Weights of a small transformer language model: MLP 2560 tanh GELU, 91.5M parameters.
Each number is 500 + 25 x the weight over the matrix's rms, rounded and kept within 0 to 999. Layers, rows and columns count from 0. Numbers have three digits each.

# layer 2 MLP up, 2560x640, rms 0.0502, rows 2331-2374, columns 160-319
518488531457482478499541506521518521511488539529496494469507525484474501504457550522484465514527516496532483523526502490544464483551528489512484498483461514505516498474491533544525514525483421486509482490493511593443494505526483550517477484495483519481521493481465484546537489508509513460511500500487491553519484509466473508531510463503474516464538485493516490511524454519520490536466507502547499524466490488527503479478531534493489534490539481498481501524473527499551523545562519
501512516489494473496499492511501454478434472496538511489487484537495507529478483520523464520487522511505519500516476488479488519496491496469513498500507496490516505475489512509517492533488535503496491465524535530515544548471498524485472473511481550451520519460529495488458466531511510500496539467526502494502498496508480484489517515473505466500546561497495477520496507460542501512503513538545521511529527480520531489525512487515493507483497509484514508509523442475507512507513496
434540526486492555550484504503472472490520507506511520497495508504484489522491510497521532500553497485544516495527471472491478496522516481495529494480481499576458528533495521529513487504504485500466499513485486505511460521486484484499513490483539504500455490443491516453462485536504467453531508526512477538481483492537509518503447498499453481555518472462476497464520510531534579553464531502469519509480482446499488465533461504532515462485520501529466513493508481491486469519504461
486493485537490508529501507500511506506517499519484511481490509509518502512506479538525508506481507503487457478510515553490477485513475460489527460529509502498509505492499492517506516495510533481496489519471491527490486521493499485450523488498497490506510503527492497513506537477488493443482467537501507482511502497516468526501490489490532495511517453492463532478504496478504496503478489498491502448516518486504522519515472478490552457476488503504481477528515487471502506497490492
547514489513492470479478470468506498486452510513491504493488505543532560537452466476563511487444520512511521493514451489511508497563476492471498478521465546526519508504499500467518459509511519518486464498518498536521509523463518515462466511497528486499498492503472498467534471498490522451527498469483528464459487472524471457509490494524562515509512431500511471493462461488515494538477505546480461496510510499514518484477482469476536498510478525538496507515515492488513460481507522
530516500488538495524501538513505516466550451485493542526474500488483499529510493484520460493503522505468489487494486515437520454482508518526515454500508504484499469449523460469498508541496494444495527543491518488477535526548523482500549536506526497518489515477513462477476539529497483514535519481481523526530470517496537510493509478524509490487525491462536543471492489462502494521495518463524483509468526550497475473489500519501477486477542495438539507482495558465452515566473522
480524511514509522511516489482517469479508536502495496524524471498484499487513504537519498501503479522466493508510511519480503509500496499482505512497501498508499505468519486514485558471461517472538514521496485523522516518506473468524520514512487486530518493482498486510486530493480480507494479481514504478494511518487512483533495496492483472514523498455488493516516536499515495495505500479478531440467522492483478488465525522500502486539485498528514515493481510565509556541489484
516519456523512458526483419504468490468506490469487493518479505535511489567519501507491500482490485450511441534467491522471494464468531507497502495491470510448537539489486504529546503481478514481490558481499490473499500493497516516486470461433519463492452511496525547477518461514498537527522494547523477494498455530478481535489500474527470521520517519481523437505472523483506595506529533514487517470518462474535437507501484490491485524494504497512513485508475462516491507513454527
537472535484513490504468494513513497507538532498513541524490480499492497494487486489491506491522493453535511527498503512501472472502502494502499489528493527508538516492513514525495495502497498496499543461516514492540473521503510522497545536549539565467529481469508480492514555488496482493576525478503472470460484465489534480505469452502476493477545505484488457502490482530535464549524531516499503495517490507506488486445522521521492508476517539521492489518501562471482533517534513
498492483480498484507490498468479490516503518506533550499497512485481482505485518499517513488499458513505510533534494494505482459521463510524481502507481462506440489519483486527515498442513494512461496440485514496529494474522516533531488501453486513465495500489509504492536515509497512509496486522507526515497504519481530497477501471483479509533557563495485519480535512503513485514536512541519508506511491496510505482470512494517475469451499520475472523499475506493502439522526532
486501478507487519521513497471524510529473529531531523470486474507484495513531541524480474472500496457497517529548482515518498482480480503497508466501497512512528536481533485531484493486510493485473511468492490503492522527496502502496474507527471456511524465489525500484516520494520485473505499470479492494475499515499538489495422471503505493494505481488493494492480522493464492518511480501487498517530496550492475516514484482509545478509527513506506509497488517538509525519518525
489500522518491490502513513482513498535555509499493521501492522550542534479483476472519508486498489518503505495543515459478507487557519521520528543505480506565470502508510516463515452497519492499527485507474492489504493449495485521547485500477474523518512500475497464463550507483522473507482541490477481504457491511501494486538483462474520480539464481502503525492512525530494488487501534481476508520469484495510509483443522464463478502521508488537486492493462522481478486451502467
509525482446505469463540520475506471489494491532498529484509457529503514492484526461533439524476497462473521484475489514525499534462514480427461519508505516511549548495506495440557512505478526471505474571499510483482525469520508538458506448536536463494494515502464520481503467472517437484493488500499523519495539496523489484522481530510500469506522491519491509500496499490510524574491488503486521489513514496482515483480478457516509446491536495506537478503498503501568495523528558
500466490504501504511515532514461501516503493479516475486497516492499479511523444509537520500525496493496491484499499513508512519519487506493477504500476517486520515495495460495480484525511492488500506485473532511499524477453495505496508476525515530521498509499516487508488500488514541522522462529497504512474476472462526538471528473490491483501507506539481502500491467531492493500503483471473498513495483493467516510491497511476492519451484488466500485478490485535535479505472538
505479471473504515544569489473521496482451496505464489495478474462506543496528485485511443518546498471463460473522470493496487480508516496494452518501509517538531512545514513539528468498512500519459538494457508503527452502510545507487526495500475521502504492548456500488505493492468531509480510507458497478462511515518460474472526516486516498513509460450538513485496545451512514489521508500479481535497504533554480511510538483518477513534514508475523499535492481486499496513512506
500471485486505472504484516454527514520489503512532441460481518501521475496460555450506459491474495520486515493481507459482455530497545442496509476459514463517537488493478530526482492555511500539489546492479516453510496472534489450515496509526472513488496469493527465470497507489504520507511503586501498505466460474491475494484533466539528500493501522516574500486515470490459513471472515446501518496540501521536551517479466502494489536524514497510513486466517551523533493492559463
472528497519499468549494498507490457533450513505521482474501464525477455507509468538509503541479488485490486465528442484479485551564455498486499517486486479513496532516475513468508490527502509476498472490508459487505595524481533530510479455488502508496529490490453513499504495506434516522472485465516492532479490498493516496499488473503494541479528500535491495505519500466491488519493502489526495516493494524512534493495498514528497516503556485465484501480494460511525512420545451
424490492514461506491472453515475528510486567491500521542480475521507486554506445462554510509470526492454557524560551488542457503524520485512494509497518519496459504478535504491485530470502521496497529540476515511525510534533504502476521479505486507530495520535576529423477522488468500494492508498495516505483476514482504509497503466540528508551500460473482511499508491538506534545529485454466489519507462495496509519524461525521511503494495494475497512506489526516527532495484491
473472486495477517526494500537487485523521546522509550511507490536515484515509502508548489503483532518486482561495523497503493505556521485494477489551497476489446508433520475545513477511494517513548527476496490514497485521501506497533528492509477505540523489455490480516491486494490486507520508512508480470491499503512513498494491504473481497477539464472481507474492541480519555510490515502484481473500480510518504447508497512504528483491543480532520495452448464532481495509478464
474498535488528482511508484482470476516500510525487520501486485502504524504478481468526461487528465516514493495528522489484467481495529485485490508512503520509505492473538521490503501527482509474522499509468494510464519511524538506494489496526504463483520553486495514522512511510512460512507466521517496485479486478516529518516511472511526490516499531466529503508512503497562496484500524490478533512467494514480508489489466510505468495495534490512505516535498501551469469491508522
506466494503511504496513523496517532498491488534490475524468481526454510555513526473522510447493508461509488496502481531491509464526492519496497538505494485463491491471509499545487535474449485510508521488530528499500470496515498519539507467502489526484520508520501473504504517498542527494488478504490535486513533540481522508479516473511520463511505515511507531518482507475492483457519500520499493526486466508508463479515456495532519470515483545450529532478469490512483487508478492
521530531527502477513496479537522476511464516519507500473505501521508531518524498478493510517475480509484516513514493495481479522534499485478483509512466466516515514492508502529502490471495470515483497513450457555472471505479471464515499471491540524464515537518460517507466482527491511495507468498484532471531508493458518519494514474507489533449497500494492484462530496429470473544482499506522529522482486491524490494498510496509474539507521540478465559504458524497506517525474531
489494514510473447490521478557485497507479540559509495505460548508544463492475526495495502494474480475486444459466508514512495506524431475516553480518535515466523486569527451519511536498543520512499488485494513562483528490506477500506480492504512506505466515479491476537501491456513515541494511466524496478478506497472501504485499480516514489477483488522461468529504511532523486520488485527507481537479496468487540499497498532506496497488483481514463513506528553512518542514499553
496538490499507537486510489469475543510466539478518517506442485481478503431543554492536512508526539507552453458468486458522540479492471497458494523466500467494486485505484505497568523471484494537555527464491530500513502502482485473524516527512498480504496491472534490540493505490503475487479513492491529548497502524482501504470492478480519485461507440524527494497518487515574486473551547476492478539540530504481541503474509464479501536499524526481495530484521507519479470457484492
508482546513495513469520494493503541494526472543498510499480480494536514540496499484500513514426545498450502489478540527475499500555498475530454491502484537484495524500524537515467491505508489507514507450510509456462527518489510521569520488497509498512519545470496553560518538534522450488499538499524506497537446461504474493504499471486493484489491516522497447519523514510484529482505478503551475503484458532525540438501492469465510552494525496502576502497470510504515479506476512
479560520521545443477489507525521466478498467507491491507515487507487481510455469486512511544545507534517501509544483510524496502526468509482513525524498490499541495525528516486501517484513492499513458472484497483494487481547491499482509502499497503493498535476502471523514552478520482544513512515503489509495542540496492475523531489484501461477495512477503523518490542514528514502505479507459502540482466509552482494530498472544489515484518508519476533498543488510527491482516495
495526523486486498495478517513510477488549538516519485520506507507500493490512468473501476517476499502489527487514485525498491507518465483504514542491462504530497507479482491509499497532493539498473474525504515502505453549464501474531524480483518492520420504462528533469523508499496504484516497487478474508478480485474495507454510499521457511503542478517496515527474497495484550491469539454506501473477539514477514480520519496458523485472502474518492517512495508510522480492460491
514479507497501508476468500546507478507518527480495519474507487549498493515481527487506530514480474505513482534539506514509540515516497492491531540471531504529522508501532478514500511484468473476506531479484501493523510497472511465526524519547487493500508529548477509547523472508544538498518496460504498491471464486498486498528494499477514499493482488524533494502485494514539533496484481461501483477507475501473476517479499455474560550505505487490494478499498513545489469517472530
532509480473506478507503491491454478502479488510434508458467545533507500485520481510484495491500491478492480452439474543491478505499526514492492532519479498500498504524492524500542525511468502451513445470455521511499473556515475502488519466489494496505532527534491507496478555478511471490538523495476499525507500499507493535512470520516515498485518473508459455500489441506468533490529484469487475484516501494495509547538506483540512483518479553484507490511506532476494536515450493
519520523471473493492506510518513508476475510488559504544523477537473502483535477524502475517510497480539469523537485525535503471514491448495454509509481498481502485489544475480545496576490520477505519476495515500477505518504486492484499502492454503490517486522497502478477458489452467446460499493485501462449468485492490512497485491491526449482519490516494508517470450535501482458449506568497470535517534492496490506495555513457455533471523555498526494473519496520470503497489500
493526448471497469538519461467516503478513497514541520483500447512481551518475521476500528500536528509453477479527497573503531510482522502471440470518492522508501515520455577498534470563479515516459485485537516546508514529493500520495501497491472534489505527472481489497541478505528445503490534470510502501483484463458468500482516456445512511464509540509532499459498508509508496482486528570502509492455489479467448474480518506527516524517520511485503471544493507490463503465530519
502517526513537527498525516515488510489478486483468538451494501529526488494506543478524487501493520472515482498555483515515516476501511504511485483509490508483532469527506482489509548550472529483505490476543509530501502518497468505552526509509496504485472497490477472497441470562504501491503513471491506542488505448513468476485480458491501483479536526457496444535487513520496506507530479517528548524460499519484492539493516520518523519492468465459504507464526556533516515495454508
468496519486543465517507503482507508520472543526524512477508471529502516542516514481512501508489527502477512518483474505491518495485498439493452493468484517525505498527516514496504496505509565503530555481521544533507498505502516518477466521485504481474493519456518505477528510517522511508553493514495515473502527513518496484475494543513517462508521508488461488482493532473498488480517492492474482501507496508516492533480503501507483507558531532489472507511535500501485467511446505
530527473498485499539502517516513486468470585527591505463468491498516512511536524518532499501537450557538485547491445545536482526545484511472485491541519510503552512506469462508511504524482483531479502444495524524482554487538482438525497477456452483465470490534507491545522498493476487496471557475516477489487475472526555515509496465505546503510552486511507503472489491439525485518532497485481513469477456550523503490516530561486546524547506528467482510502533561467506449418553533
525477504508504503479461483508504486496451469493484499497466516506508548500533478490485505505507473511474473493468452478549487540494515505473481513525483454533504496522453510490476504464524485518465495507504502504529502470524526537469520527455467481493473518503483464466503454531540535463490512510494502471497490522504501493503535482466504497491476476462509540482482533492491532468529474484455510527501492503492504507479449534489489488520521454518497502516512512489498492523539492
515506495472516460485476471555545485530494497533499511436495510511483528533484517492541531564467432474500493524520502514483487504505481555456534541509519442537529511498479470495495531481487503503484449526533483513539503416472506533482503489521500473507503558470475475487455510481503501479512490487490487514490494495521518489458535526508491494524463509496502489502497523491498497473554466510514514503480551490478496483486512523542520470477521434475518502486486511477493519486504479
516481503475514488495517512521515475467475519550467521490508529469558503550491513541513513498533491482455508468483490512495521533518423532480498504498492476506515509523509479523450538505504515494493552473538509525497533538519504478509493550526552492490512523488516486541528509500459520539483508451491493522504463455512534451525486531521513501497514495523438516511481497554504490482466510518474514478504485540547530464497498475522478529513460543503528513481461492500482483505468487
499524509526475512483479508478517505513457545505502500520467443497485514486505502515503500502488499494505513527490481531503510490470519472499494512515502500490513506542535521492487468489522498482514524526486483498494504530502497481494494510519485514511484505470517502466493509465523487490507515505485483469505483515520516488498501507509501496499509482516476463485493504486507511486501476507570509515506548485489481493491498496509502560507486508500530508512497504501498515493464513
514518479510512468558522461484512533508475482518546515485482446483490543507483492460543542505503488546483538493517479451507513494525484475484501499498513530510479477525467512467503510490513547491472517532515532516514519534490513495479509515533447517497516515481477512488515509506484489500517455510522498495497502480490509486546507472482521464480529484495457483473490512495501516508521494502535499488539492463515535530528465504475511535522507481435537523497514478509490485488519487
470483502539530480487498501511488525468451501504502444499483506511459498531479493518456534511491495479507466520467514539496486498488523509513492491507502474453477493503506565505479485473540492470465444506513496494485529513486481513481515516500514501502507510475527497512508542535512527502526519491502480485518521468531510528512501445550496515486504494515528531516503492506489512499502508515472547488501490503555470547467490502502546509484491489508493492511497533459504471528508499
492530491548511515489486511511532493453522474520487418476454514494497499499497486453502537480491473484503502480488483500532508512523486548502521476500490454487510457483483485529513510503478488508545484507468512468495516514503525502491499503514500429518520535516463515441520517493522500500486463462504526455469481496476523476464467491490471489498519489488513503462466545484492513517478500517532525501503476525490504504473495499515489485490491476494507532468487468516503509460515444
528518493466521524503464478514476503497482483493483481471496470521495492469479509471463499500456513476522493510503499501515449498481470512515495497498527511472488487497498500491459521512478494494524520528485505497498508480497505472517520503531477523493510499490465479503529479505508508515485477469436473459497487500514476481479463514517541543508488536497524481512502513537533532522513515496514469481496490508493518480504506503478548476479508481487526512554544505520495471520516473
521507499549468534488515524496523463488482528487488489526501486489527470491498491516519489522508510481496483489515521484521517484514533491519501497510527525509483508499451479502497533498484508475488503496514465521494542537495516493466510507495503490519488496477493473500484520517478503523526498534513480502522466523497524458543463500540453492487514497505518502518487521452533499478458463503511467507519492469477500466476523463482503532455516519464519512513489488487526531504516488
505475486511476503501451482482503505476499487498498521517509501520473499504546488482495509503498469510501496492500502510542490509471520461493508477516492507484517495526461502496504474487510504536447462545520517474524484456526491511533513475497518524467513465449496519489472471513498527535510502491494503508515514512504534514520492513497511458492467514502454503514464466500493508509492458551493498476554516501487504502507478493509487478502499513466502538505503478480483506502470500
# layer 2 MLP down (transposed), 2560x640, rms 0.034, rows 2331-2374, columns 160-319
520451526520531462465497497498520492481469498485480508507540499520476501497476470485479496503491511529529464512523497502510497475502514565526498544543534550503498471521505508460474491494510500455519493486482495486506470449536504505500535524545507511474503481504475472509530451513509476531434566509489518495477530510528491427517534511442483451455494523526489508528542496495524500472486509523507513517546520532497486505511509527489553499480469490474541494501509498469480534503510514
495484521511512497461489497463516516486483463467551512478532481524498470512472483475486491507482506500518532491481450534502474521530499463489486504513529507492503472459525511474487495513486509453474464504507512512498503522497467513491497475460464518468492475583497551478467469551493527471487476505485496507489513507485483473504513527462545486504546463519536482489520510511550503535471522484488468496510460477526541513478524458540482512534471495477514457469506469512519514504506504
509522528497489525508533509485481443517503493496506502498427521504549480482493519529489481522549495494499543508502479526493505508496454483449503507460463506483494458496544488525533467512507545481458520514448469565476523507499546503491481544478530484433483478502444478515499460481491548477509527482507516460535486520495513497515519481546500466489499479492456505541512495544549539565463525493550530549477464456499462520553486512480494494526514517502450520521501508468474527527570487
525522483502519500495487486501513501504525533472529502514479511450522494543489554517490479536499483448438506487472507473475492527508478482494482493504481500509467489493496520490456481487482498506515515478550484470540571493480486562544532478490499510517521494515521548511510486478524483473486510489530520489510511535527522470512480489522522498519494460491452533546487499514500493443505505472495520548506495482519483516471527513539498475530505509494509494497512504496511497501488483
517527507502477526518529536498476508508519491515506514485484490482494490499493503493535525482469500536498506528508502501495501487498488498492484528500512506516505475475491454502555520508502509529532462508497461506492480522498480472483498512513548539466466477509521513507524528479481496494484502461494482470521531490509505557493520474515497484513534511502511488489528492466494508547499508496542522488511507514485478484481475515531450501519490488537502482523518489486464483487500498
495529505478496515476510483524477488462541520493533523459471466502509496478489486507498495531482506484523571488505522512546437524494522536465509507490510469492485443519526503485546495499483503520497487477511430487542539525497503506489482545516543540508488477542493516500425560459497539448486513494487488486538496540474493461479545461443544479454466509547469523514507473481484539462535560528483541511469499541477438503549519535465445520529485516504508486499509448480561509511492490
499512501524497510521482466488476494542504530482518507503510459479484455491515496475513527478529508481485478498474530499535524542530466498465470504509526514511476505501514507467492494485488502484480482476500517480491496565512508512522449489504481483533494501526504504520516485521537544480553499514482501508469503530523520523499456490501512486481495529507522516534536448509536527499536491569466503491510521508489502473458508507502511471448527492533480478484536511499532489504498517
525492470485498514504516457499506469511508458499507501488479507479467472502475507496493478515506518489490425550454502509515535515448536536495535520487500483505515486495525502507532493493470531514449504515520532471514505556473468469490491465483502514494495543533487570462487494536480492497509510471489473477516507508497442519503527475519530503519518512508479489505487516488516530502502514514483476505497521510523506499476470468533522505516497472480516514477479454469505459498468486
509498502524518517519508511500505485489512494482506483501491527499507503539510449516510472506535465498540502489498502489516488522503515509451544480494492497491513463516501555484515568478500503462483489513505520556493469519463524499485508500515493509513487479498505514514506494482492496483488466497496545465513529507465517493536546475518521521495516519539474536480538449533497504522493531517499510493520471485478513468478499520468479503529476495496498491454487535471507482484507508
511515499515485498474496511486476520469481461461525486506504468501517521501530488488470475499526548486490491544521520530490458553506486490511524461455515471503530522493528549488498509554528533505492514473528468536474546507431513538484472492449496499512517507489502512490497596518497495470490538504516529507467494490528507461494521504522511498500504475517547517502525494494523494501548472529498504511501480482521510484445494480470531496522480502459464521549488474452528519533491465
550462526476495512523484501486517491546529470461510502524535491505497457513535511516525473510465550500498488528486467468447455459499459526501495509495547482525512505540520474457514518501522490453503509468480509506482496566462491463509481508512501487482484485496458530479466559510516465468524492450499477521468476508518512516539529490528530553472502493526548496517490494542518470502517501462506509492559485464491511474455487496499508500483464498522469514482493495463491485534510485
506508461529496450476506488505494507500481488482535526506536476463468513489493498475490521575499432482517497500520487506492489509531457522481459543541509548458454505461503517485503494514475492476480518516480508538487507493557474492480450491527469491511552477511486482524456528502479498519504506467544468473518502497541492489502499491514473501523533468522532526508500471506483510487476515509467505486530516514483480562477503517480487481473493500475532514471504497524564489485480507
481466479474470504506526499489523444525496515533528495481482486548530542552506511472506510463507516465467483497495493503496478478504455445502496484477484513521509550459491505477504495552499537463491552452519513490499494495485522463559493492507492517489510523504513502475499504489517474499527492493497511484459501443515531500492498496505504513522514498485464490509506505493543544469488502491520513499495500510512490501524478431499487478508528478520507494452486481540502490492502506
513481509517467515471508469480532490500492475507511500537480533514484492515489522478454510490470506474525508516495486491518494503491479511482494526485493481518513487489474505475510502480478519503522469476518500497520498488482489512506499506509471499462520510467469500526490528491494478486509490501534532513523545495545500455488488485509509540496493527510519540519522521502503473506494531494480513531519501479506494520484517447524505499492515535501497508489504502475477520492499463
463514492488482503489501478505483501499507507548497472493503480479454468516491478513502526514475514522474495461466514512529526501512491481501489498501484524516474495493502480548449526482536498476484459504503512505529521494514498516466490498479498511512475521496533501504498467496502493525500517466467479502504513467485498520538504488519500497456502489499472518521504495504474513510501482503525527498471514502483525463478485554494509490454485563491486520533524481556480504453484518
502537493495537519510529532503508513465541533517509486499526471506521503518482512485480458533463479494521498511488481465501522486495468470499505555493514486442472479487518506490526492458514478447533512519493469486497518520469462513512499518535465498501490516508507481521512492496524512488503446490481497478496505495511513499505506522482499471527492515520485510491507491482492483474515510491462497518499512499488502558511497438485491499511484513476512466490499436500468463493489532
485472496518485476437499546465524504461520482497530483491542477454524433467523483513495482508471501451463465503483489506490504554517485496479491496481503475521536525501501436496518474538519479472530510511510504511470542585514501530491488496474455537458529528469491482512491517524484516523492473488500514461505525453486490456481491503496556519466545543504503492492508492469453464477509486446489513494565465445452519486496479462491531517488506486455515440482494543469486483527501465
486553503510531517510518469495524456499478503464528517534533513489507492524465474491561544564510522453542492514446496475507502485509461454484476510498474472547521516495518454517526514500491486475458540520524473492541465534515528483532540491488524471517480513497474537453513518523485502551480488549513516474507500505546485482480456511523488467568503514486520457520501499500525498566506518526513513511496497498523494506470496493444492524508502496512511530472466505506468516482477491
506485490484481485559447552503498488483488534541478461562503499480500467433463514462485496516501492495538522573480520462540524524531491479470512497554520468561496475499529473492500465470502530458498584538509583546509522491484530519446501495495519500500506494512521514527508550472463570482471504495449575517521511534498485480521541488496550492504521468491487487492486493506533522474536481508501520469495511463508529504474500513575498497448480485535457480478494532493533506520528462
500545489492510496480487523524486487509475454498511511498561466475501506493518506512480477530475535537492525479517489509504446498491519532461490511489514503501496456520484511486497504504526469487502444506521474469507521543488476494493483488515462504520498475496472475485478492505484472496538536506469477507476523485506487500526500526468482495467440493523514498505472477499470494503494500533467525517487475500483526488473490481457455497555521482481506503530472510487534488494519474
537483460511494468506506470485502527507499487473492518410569480545574469488501497436489465489533488540479471496474517521497559512490498533459493439487481506488496459511488566522456444506498499501475506539492502529485548520513558462518477516472530508510550531491546477529532510476488513492490489501455535500495474486499481517465439537423508543498516545431497504525508509481462487559535540465496499465519507490527493526500462496508511554494478505591498470483552527437463473485534445
485511530519474457508466511514519527499484502487465456501520507496460480517499519505468498516485495485500485508450515500497471509504468525478513477482514500510520526511524497470557540520484487525523488443505529496514502519504481504465522472490476461470491485472489510503503486454520477476464495497558516505483526497506478493501462496531517526476489506500525538457509506513520497460508454477507491464549517501455506467454494502497548462482507462485485483516495508495491569525499490
472520497492463492490488492559474528474527463522523478459522556525467524512540522535515493496532544511520500481475486494476522472488484465500499541484493527501483506483559476502476507478517520500497501474512469508504490543514521483518537472493476519486529470513470536484537515490508455537477509510477481503540495501505517463495475496489490489480529490559494507493481541476541523502476477473518476518492483520469497481533536516486508500526509532463531531550510504463520534500517513
497499514517463508533483509534490494511532472467478537499489456480521484539531489469457501530475503529484551508506530509483506522499515501515500487481515515460513481510474531501483535495527442502496472494485493494470485479474547482501480530524461510504487494507518515509504472533492531515520503544512487480497533512488545484445493496540472490477460500499509478505540497509521498508480486471506524533479501515524514532555504509514526468463490551528516487497496474504490551524486470
456513486547487509499484478532518493480521561520532498497479513489491471491524502488523520522493480523530537482496534520476550528522536513503491502509509502457455452465493506502487450489524470437444473465524482489498445526500471511487483547521477459473470464472519509502550502555487532513487474513534494482509547510505488549467494560539500403486518548521509499497501485505479442487492472474520529448489490497513495486495551491533532484494536502508497481475477470504532494477467546
470494465524496476499506492478480516485495518509474489526508444469532461471462488533517470513546506465506485503503493492490534528469446490479515496498526472508524471509524505504478533483487510452522497501476520498494519498484467474488519525434456521515500468496510474484511549523503515514495487485470522499474516466476465475526484523487520496504501524492490485530496492499489514533526525490487474494502511433491549461485528500491461504459512470478483514496521496469506490474511465
489530529515504484451447491534512503463510481505499466493496478499481475484489492512501482491486501492501451522550491463505461471501475478514499519513463511484481492495479498497506469538496497530514517481526443479521508444492486487481492478496515489496521479496520518494504521476514506522461513496515499506514496489503497479525471417477502481483492498479531475514524499468538477493487463499514506528509510508533485497514485520485492482440465497505486529508479500499468508493482538
478518487540470503485502474488462523490511487443527499518489509517495503447502518533528511504508513523485491504494487435506509454490495492512483475482513497483475538475435499480515507515506533522464514476516500473491448477496521524490509484500466532503471506513506466495483497551455485490485486524503499527502510539511506519500532509523480482476505477466515493453470468482450467522519501496493506533521492479523500519507482535509494504501524524521513493489480499504469516448550489
484477471446465483488489478538435502507478499507506514501464483494488497529506491494481528513505504559486488459482501531551542527491503495516523459499465568506535503543482449489480458493479524489512532521489449562482498524516498509532546505538518526483518505507528545488519494514498480477488467542525478521501491468505517477486523516488479480513567550514515540481485491523540498482451472506537459530462523509530470524499552495487476538532499537521494480469532456537534514518499475
516466555514476502518496499491493469507515512452537449483522491517497487484481517557469452472504515507510465523473529487484464486527533526508435507507529481505500538478500494486487495525513507450494492481470495511502505537511486481478483490490509489530507495502518545508459490477501504498523507460458504518511511455521494510434517470485513506500491491496491486461504458478510502494495519478493480523504503494500523525495483517464506549527530491470476527497512501485536559517496479
533477490513504493445524509469536537493483512504490472516506473501529506483488519509512501475453493520519489497484477519493516477529511489506493503490476480512499512520491488475503496537471491522497481470538509525514530485511462488510464528519509470530544500552480517509468453523517520518484526499476487501495500458502534501503486487495485530496527547481522493509504522533497529483498447544484483523493504448501505539497490484497497485504515494490481522519461501522495473513478494
556518525513513546493485481515485522443467476526477484509497534492502562434525527572539464426492533503468506490518531454499528446481480519519572549507528458543490501505529492480481533517470523515482513518539496403541538482517510555497472477529460507536489500529492480454535475478559499502520489489518537505535500492457492527475563472494562505512462516490499517497540506501433552519537502440569518514566503517487529485524482468496518468505521531494517505497460514388487478479512483
482526490464484526484485502501521501476487453482463484483474553514505507502499504471511493486467492513529454448476467485470532501506498504482513464484470500504459514520510457533453518482497468462492489494521498514477493501460509526507492498460490534467483515472478506509553500480508496479494492468526489453531479503524519518549490491503511507484524509529458464489520455524532498509463439504501527516500515508533462506471497521490487510495479528478495487469511469531517565494473500
482493555477493502455485503537507480489522518486511502546489563474526497444499521484530485463474513480468463496517501495475521513458471486491496526476545479475511530500501507467508536506550403498473545576567505465496498549499523482521479492456558531497468537499469509494485530522492502505505526488563429540467479493492500526503454463510505471497502486509482504491501521518487514528519479489532512432512513460472437501439528509509520478498559461521478535439474539487536442482471499
492494490503517517539504486525471528481502476499507501487502458479482494508485494467489493489480484520497508524460513530485493496468503476510500512522470538515507484482533514511506484531549514484503509493497506499495450539496486540519525509474496529514492500499483513514531501492511515512516534521507505501479493482493490487521555487511524493508533460487495475502519519523495490551516460489490495475466496510515544506519535484510489531501477500471503508524492501562508438496483540
476487486517556505507460545528525482477482504517484554510488524454507472525495549491493476507513491506537498470493483481477494540507561510510491524505498505527518518552481490485482540471487496485507508519519479526506508492455523499496494472452492473514494505563504485484491498486479519502504528535511532496517481473500502527515523516480503526481489514477499525529498524457500529536484501477511526481498500478511509486498491478491524485468558488523492496525505548532498529462460574
495504522504501495511519500510488522503504485475516447504474514512495509485476536489508524528541467444508526524482516491481505534520500499460516455510540534476476515558495502494498438471504507502518490514493484513510501529558531493470470531487493470475455507495515463546521517505524489455514489489489507492498476459507534510512509465528476502483530498501504517499535517465483478556461544500539495526531535486515492476511493488471503482487484513512532481526551516504463525502500499
530475497496512472510504513457495473507474504457467494535506514542488487494456550498506524537478482503490484518514554474518557503483517487473523498537457461543503511493519480527496484527477469503520517505490478516497522533503471539477512511501494482518488475488474494526491500482518477500546461453490448470553497497537531517544468512542481491473485471491494501531484513502514486477493483492476504505518491494489495516477521555502511484469487478461484524497507490509493535535465462
508487496514484516507499517488517471497503509503500499498474571514503519512486504490502493529500525497468496512500523467516560520561524522463492470494508520505477518488527493503454528515485519477505495509522547518538511518477534459518492537477519492477464528476509520536518485524502493496475502480528482463519501464508535495512482501499475494516528543498485521498491493504495489508502468538528482508484508469503471538466492502496456513510500503481522517491491496499491509485485474
458482452506476524467499526534484526488512507513493495467511490474485471495482501499502553508448529485536490499460542498454514466487544469455542493480526500496451508464497491506529505464499550507506513492487476450499513486503512500549497494477474485486545512503488505537486495511497505522536520467530482474507505472535467505506520501468461526523513498508486504485511526515464483495491500503476482505456495507517480531531511473532458495511531490516487517513505471528520499443458504
498518533529480492488502521485519486489514524516515503479512496464523485520543488470510488498498518462486472518491483527461508544527514498533507482524498507515451522541512504537492483514470519497487497493481481512488549514539488520466556502518487505471520490504488504512536497537502521484521501488496494444485519529506507515516516469478478466480480496506478538500523532457493461495497518520529490487499507504499487466505476540498515516503464545524478489480487480482445490494477473
542484522520462477470479510491490485495474450509532457489511489505536498463490503488466523508495486492531504454531520548482521459543494471445458471515505546500505473482487519506495477530500490478485500488489482517536483486514523473464510499500533476495486442502478474537492490533477504469532483488510512533516532463495512519518481512495494520502494438524509491509532511496444461542519504489545521493549504473523505466512541520545471524499540536506493536488474482503478526491485516
535542526503531511497502468480510486498510487476515491539483483530514480494487482489518505488500477474472491506482516490512496523528502463493531458536503483508476530475521490503549493485492499516491510493508483498518542485480506493497501491515491493540471500531464530489498512488489484505485480538508472492481517481509498515522485495517496527492484480518524497470520521529506490479534534486510492502516482508510534487486499483463530470494513475490489520484490490463484495502501476
487481491507511495543504508501494503509503523499516511531514481537541525530453497498544503540510482505507528532516519499513481490472478506507495464514483498506478514520506466499524532486494499527481489463547480458508523493475519473474513484545490520522471474537488506520515572494504482473512497502485494490463493488509476494507486509521510527493548482476514494491501545548487551487508527472504511501469483506475520493539533509466517545483505479498498500505521503507513539512551502